config.toml
hidden_size = 448
num_attention_heads = 7
intermediate_size = 1792
init_std_down = 0.0411
warmup_steps = 200
Each number is 500 + 50 x the weight over its row's rms, rounded and kept within 0 to 999. Layers, rows and columns count from 0. Numbers have three digits each. The size before them is the row's rms in percent of the matrix's.

# up: layer 7 MLP up, 1792x448, rms 0.0411, rows 1761-1788, columns 0-111
# down: layer 7 MLP down (transposed), 1792x448, rms 0.0411, rows 1761-1788, columns 0-111
up1761 095:514371489508532499532502584482467554476553591491415568527510523456454544490559541510329567499479544552499547459448610521568517573495529645483438413531473514372455519537550500563523422470528483550539465521446471478510522514452522489465524465585463504544445449563441414510466548510560503443485488535390500462488645452477600485479493448539
down1761 096:559420577536440466454469417566525498480514396578510492489475411586427489539448611522481435536457532496449498455547553498509511427494524553494480547482583483537570429471486397446500551552393518432512506488505525583445566619431467468504438480419444532418547500503488417487545438497510483597542555478456507484504480492511354529522540470528
up1762 118:523567538467530426457510571489453520546557502508499540562439541504488454483492571497409530518475564501452493420527514521489421470461462370493609507490534560486550431460601515557562593457540489525536607518534486608574515542512525541590480444508480457535605485489546447520447451524447479515478525524441572505510416524556448476502574451463
down1762 111:468487505543531415593462570475496516409570518495567542428429549463497558480439462485558520515498502517443462489543504523465525519555554452533499452627478468546395408393574417466596496478525446536502446540528504547449512455398513492536503489483607477523492419457464493561482449469473542480483531530456528524558439511529530484465496571476
up1763 099:493511530468499581477579426497519526537501509416561424511517387465501562492501483531510466597580451506582546492496438447469467512408529574504393442456459526358409530580547475534540490495490499547501518391484505516528524463444501501526519544444478554548544561534550506465489452503577497490396466562514492496533420391538471530438562522566
down1763 096:506552461472525505503471582427563505488539473476483575462554522492490453485450388418533597501509530527447498532465510497516431482468545474512502400451516463530454528508433473495478533448522350391439487534510457452435561525555508507492482498613554520595418511538456440468357471477329473525422472574540469600490549502536556458562459545555
up1764 107:551444493473532565508589464409530527562553496538499566415502549480521481556484544465496477465534510527472456530596503478553457521569584545524554494462478565530464501513531469414481483467551597490497520623476555554518489478447523604495494445440525525528519552525449523487481504524578475484416479511525465433486480405465533510470497564597
down1764 097:430504525444542558469463402482460407467543409499483464414522412494492462529483467511498492455538510557479486582467376594483540487557449547496394457476500587494557442582507531497527458408457503453433451584473603453420498581549427476542467646496583507564445498384574399548458546489492472568453499452434464477534586596484526519462467491486
up1765 091:423490491512574478555564494443564520447489507564503561508509569408433509515508549565450493431478478525524512534533443491471554509397532532625590457584568439510543497515527585557576492528494500519517526462510499471454542542483453501556444539513383477513431545541499498520534472438486524552496556558424569606486481633508481476542685472560
down1765 096:485505449510492598545494522476509411637509486490493477490560500459486361610450444484506533517397512507416497446615489435477520477524429475530470546459481543566588412572454552445486512480549438445460489451370481494470471529595470518493448477438569501517494517549469432580470542546437483586529506485431464487483466481497513456500421533520
up1766 098:406397488428550467552394522515496480524497499572570543458507506428383513513549428485545524538515493438612584505558491523494572451493560556619545477498607468501526490439441478463509428476512535555429654554575508520508544470532584471503464524507477494542578439522518531482523454436566560523439537606510471496534465366441504481488544467575
down1766 095:509467564607465590451478485471495394488445529419516533409441538517528402459560486554530493468481426479445452493498488590477468622506617509438526607429393509489472451508486479513512542446395539550482461504491494421431422466548404621463520503543484492457493562496437409463469501470552475498508492450505482551546523509463468469530510411503
up1767 095:468559493437409538480551470539556443500438471466435491611465469459604498544450505552480472495404564438505508429519619520545472573573445492568580482433430524451457430422500553551481570536573517490476467550623446431496495602477538442469459474532465496527547474526458468426554511416504571483594441524491425466516501547438422474498537401536
down1767 094:531480599526510540519504457506593599436521497576475521582545523560441625569447482465429353408563477544573573604500403471464506501487483442418477507441517472534494473522536464503428413459421575509542521469561578471590511457516460502505445503526510514455474537434583418476426485612399452416453515490471512540468507419526443583504535625464
up1768 098:542576463469439461552468469560472464509445557486470537468465516469540509478562493502488426529543518573451657483541425521542525501512450499562543566440506419526460525535483529536443472540483565514476543531517460535550532558440464415468434516619420529555543567481434442559564564532492477605482451527505501490639497551482476480505553504454
down1768 108:517510535418468447509506527507527488479452448414483526489467557522469483488512549502499529532512468506489542479517560484434598504495476496488537579481514590509536504430419551586510569538508540524470446535503521432477511496446477521436542531479475583592602563463465534556542420537491473460520522601462521538589480515452511579468474444472
up1769 108:505556537521423506456568425533459494450497434448510520421509559507559506485479361528421563544484548475560465516552527498556512613553538424492546474471457490435480506552531514485533472474439486507452552542444454407547584560664580471549527567510591540552515517406522474479383590446437527498456525481561455504520470441513600520511544543579
down1769 098:503449527450524455498513488492514376504471521460445493610531492516390479531408511518471451530451478382481529524607555437496516482525495429547534494511565482492519437481599477456511533480502453502565469492534459555402363503451479500526589447586325508515498512520413550551544443496486449549473514403519536528464489482555472489401452446501
up1770 095:499483474525560458467592483406462546509546568467533544481493484443479528461484476583431496578541477579531455458506469457423533606551434554529527461487484514500495489467512523540512411511484518486454560471582534500637476449513520521464469462549446500506587483435455519451503518526521596481563489548443504456490493514498453564509500448491
down1770 103:443474466522519479486486537420471542483462486366530489455558514489377619421483488436476534528408521540414521539533534541485490495453372586467462508523561537445572567449555502521414436523460503500602506517467491493464542493570451440414528441526465497479418480476517494488502454419566520441442480587513575385470447552501483466505526509446
up1771 106:507441410496434576584549497518540407456430543560381505455528492548476396517471492566482512451485436540491540508508651529544456549556521512448456541571498485522490421562545483472486544577533421496395551526456545435385507513501507571438470516540546447476467563525638460572531415542417510551430481469393470492510535433529505455483479537518
down1771 102:556425452438438516471549420409465494538513522625555519471466548529475510479490431559419452544501544505495441540569536535472581517511521503415471487405544524458421568450517431471550583576437487508528608446530448505480463499494467521564572458435468536550476531578498510613544480405477416512574532519469517492570508512489385466518511456455
up1772 095:458436454586440478467517456412435521542419481473518497606451542621504436510477465505420583528438457468445488564500537554493576580539467523489454467546418537572464604531591490506471541388454525431537499481464453501583530481471484605346470530468479481490573436417490537523429448529526555609548527465508491572531580416483504613477450404610
down1772 097:528496451511517455534480440574438539584512483445488567427556531549537466466497452522505530438559619516605485531477488560441514479527509472557539435512509426507501524491602528481548537550495456543449551525470407494487484509494478466544538553547494476493522521532467480376447564489537509587493553524484548531468414500462567491620532534473
up1773 104:555512496479495511425581430514551511407511446529526484487526574505496492487536455469535514574465463552511393517539507454487697547577526534511485567535519539474502463544534458573495449472506487495380508478545475580583575457549399618509454587518549529505521409459521541474460585565518552463564474549550464506541516522484531529412568484458
down1773 103:517566409451483453510523640440417492552547503466504518487453561494491532388516541540547514425530448414515450454377557583410529570486470492533547529516483462557556636503509457450547479509540451468505483405618392548550515550495511388456540395532504481554533487560445534460484469507531539512504470535531537551499447511564522518555500462605
up1774 094:478617537546532464519485569468498537495474458541484614430567519535573497599524560528547565543528465421489461488419495422467520491418557568438635558412610471530560472531589475505566444451426460533426466545452522427514522454446498491522546623568518497540471556538526554506482472537470522545516438438484513522401547533457401492587446448494
down1774 088:435456513431487608477464494497466477486576588501481410570482451522418582465442369514461508505462492499524571439490565488500500480502513439578494462669522500489441584519541498521525590595546571509531539432506474552567507558528524562533452471501504550467537513447413509539554517477533378492508553536598582522480485397537496481440545585569
up1775 097:402468463535544512522473480498483506516554515446473401398419405477435513391472545490531528485471472527473544516552498481495441567452509604467495447492459466502540471541592487467509519493471440503508412486516475421414547536593494464587510501445487462537425503492552436503463534489495520508405535519485577582564562431450543544504558518519
down1775 106:511424552549515548537509520439533469587523604545560529525509546539520454426506513505439486483487507505526522577484505450465510502504491429468467454508417562430495564511562463494523418501451511471548518539530442477463483466440499541413572583508470445500492509437567440472571483403464508482457488456490565524472569523519534526490413469507
up1776 147:553504536489624425447592558577541527487516468467518492547417483443545485500481388514402542480523516449588579572531558469492616529527525382566422512491468506558466519475448486458469441513585580540483542376507497413433476556442517523469522578468435493444525572522411492356520511574534469554567537479501551425526514485550567438521474469445
down1776 111:433449467552509455577515546522495536444510475554473546533434501446488495436555410420509474527574393454462653481505500536435521532432415490494497566519478433463375517502457504515583530600490533459564548456460566575470440534498381476493531459475496368445551471418476492485491448558481447483435468528482426468463429481457470491379400442512
up1777 100:548508538467520480483478495488546498513549490510524463469567517505434503545462432544502446497498585540436496482514565522441487467574499448481505468528560447486510485571500527545591437411504462477542528449581525529525485462551444592496528488462524510471447612401495440511530454548582535504443418546509549534485488471465547583462451473457
down1777 099:560550461444528428494512443553543554449430595476439509566525535417434486537545555460474469526541453472473392604537534492453559452446542618502487550553503439453488536392500488479487459522554492536529464447526499370590593529537501540525430598494555487471462540505575496488462450439486472541480495576520539463475501490490532444525518547469
up1778 104:491535475483548442466530514582529541573481494447557411500558532526500535514482506594513474442448465505517522525545538507547533564647504521546548441449471488498493513480445491510515537409521578524514407455520457617475506482492523637502471588534490560499477540484464464495434540515549452500499578498607461501558399550507490531622518449487
down1778 103:512542538516538496476540443566528462554482512506573453497476507554474437456571551481481492414510470558548552537450548581506578487536478517456563480491439429522525399471451450391473549493476417459612538478515536512472491483512540588424434544450505504450452428499433501491500593505520501537380492480481512515535468522651481526524534480553
up1779 102:544484438506474479505418362530449487525534465543557483414504544501493566489569507489486546613443552467527473392512635407484512567496498604456489405517407458513561536527500510534386505484536503397406568551451478531474472472482616402598442443503515485532489482481443517459522471550459490543433485490516625459565446517556537486537498487570
down1779 097:540521462520463519429477503486488594487570488600437547469478523518477505584551513481508456575527456532442539515425420438474564538437539493549555458531457532571565427531417498495488518589527489486445543447491478444480451523402457488463497541482512555524520445491422481453473568465459509528480429391430588472559539599508409434527567504482
up1780 102:534542545493558479581586504506523612594516549519498502479505445554563549448540593469448469505490527527506458503459567520447498420433529492461474542456529482542499441561434409565531486492487579556534521462359481493508511457455476493483451494523458474469557488437573494539527586550494597494553429501524447535508525485460430541396581475429
down1780 095:439493392515507473417526472442475443413462439347464513475592463483598546428540496429488497492467481487396416576418487540397498543511521470530462675483513467613501527478405546342475381565483465492460435514482495516541540565500486523425494537437403508447448449495517505495552472477459586430449456454397433544506451510526466516511588423457
up1781 090:372492510445554501409570425477508515457446474435449445443417476439510475509499485524482451484456422415479376435502566431482476534465613513447467466555494532541406504566549464503441514487496448469533510466402428428433544428522502417486524480500543495492476531500477476474493415538476552477472487543585459505428511494518468540429456460438
down1781 084:398522569461523475488494451515499414544522351503532512453479528528594504410539556531439515479503538603453480450540518495407520463487464441536411444565513515457494487426429428546554462582465543494538381498542450550530505550458605477472483473465452490542420523498534547446415562451471418545490417408478509524567502447511569543461577543471
up1782 087:520494552522488530538551566556546547494467520494530434525548473510549459502501486506458484576447454571569560469494481399481490452478548530480492529511466491524541425566494460529474468539446520541548544630380431592413471471550588502532556485494560579572484489474431422622505547415523510545447500553562546412366503405558515563569557457564
down1782 095:546547468463543455564484482497541479566450550491521580431573540547466459555476466522462529496617536526483460525470569484577616465490472444498509517539514478519409426499417528519516463535614563529557497446521454392555480445403513493582425496447461478629496533412494547523548485508455454521496503455564445592535437513451506491591421486384
up1783 091:416506553513436533423457599478626474537441445497426531613482437595505610579517525560553517498432521557432539456523586443523547472533474543520577469436550554497546577472539484524462533459537397532526540609504537541464363485461431435459504451482469621573457539598529519520467452569465455475499574554532486502496485502499587589552475477591
down1783 091:534416434555543414558529427524503455468478504510497489589505569460433511550549448452516428478507453545562578496536505538404532369472492492468485450534450551545445537530522539480448585484438508514432449486480523580489470417543487573537543562444466488473437450477592546412518494539442538492540541540506493557500490434499612428555488555472
up1784 100:455584601448404412418481493503497452426474492524467391413410543553452507434470469417570537545528512457497458505545464499524536544466571575447498461500522566462493424446494491514441524498485474554564434485555424426519416538488478439464503471492496549559492570552552546494486382558501500536458520528490611451547466433529588469452481488531
down1784 096:552458514460564496515561499453456530439513515407435599456457557463462428537434540433593486463519427476401512488471530466486504508450507541518468568453396537521390486524581542450519534549463465550527497573545482591449595482468478493421481548458429531453428353474449510426526440468556459420454474515482515463480521567465467426498466455518
up1785 106:562507493428498500478568458481543566442521487521458488506586348434473510580577512478539534550543444563527540488541459596535508524535479491498513530606474481550489539476482517448462529469483548461514531466487511607555505476530534510448525468515598573549456465509492492529469499499431513520544471536486482556454421501494544464448452551441
down1785 102:513508493432532454522519568483509526522548596453500550437478477466522433422430435484571457480461497597541490498463528475624514479457504521442442433462529535471489432319551463545535537453607494491412529451477494518559500497511457479497526515435515525538560496465513452517503435444574450454532401459556614517488542438398485404458489385494
up1786 099:498464483505414495559587571416440561457533491458571474529461482455607569494472519521569515463463490522522557478540593531455560517417569411436520502505521364494489465537569456485559388526557511463563526509441503541510481519509500462489499464465579488586443507534535612413528469500558465472476564517494632447554513483629527553544450542523
down1786 097:475554518501564498462439550543492511477518547592425467521599387587500511501550553481558522554554584463417452575463471483464509528444534495540528541556539515480496564575485614442459573499456486500486512421499436540542600501494442505452537563463444481602507484436499561518517537513576422599493546580547446474470476460506442479479434486498
up1787 094:447437493491579383446501483439492518557545528504458450493432556494542536480496523501545532471530435486462466458368539507495473528455624474403578525652508557621477508471496492524428471458503542469533450432471604491583506495507543510468525530565480410612434508495507568514473490537546524527531451394508517528495522500415548451518539453566
down1787 090:609569524505486471591422575578516449423510524478502551441584517531501412442505438505440481534440540518448510604498463489464577535526501522589486492474497462464457465550552528453553524535414455525461512664530505442451450430496556530470432523507435468476492511500439365434458521461484523493483554525521544429481515462521473589519482514466
up1788 097:524436524479516460498449500540447486561473497499528479572422529456519583442460465520571553464512552509483537492623653464602491515468584514455529409469473522453381520488508521537545576516613415515546414520508484520448459517373523462503474501541535480457414497492516578402452389524481471531547527461414511443464560451524533469483542535543
down1788 094:478517564423446475485438524527604554454524499535480481533500487513434400422457459513541488455523473565495446640535450498509469487550495592486462495443494489489532477449515435441475447449371465518580496524477427421407526484489468538495465443462528541616554506559512534541516448473494414512553444574466528436512555432430600480508451445498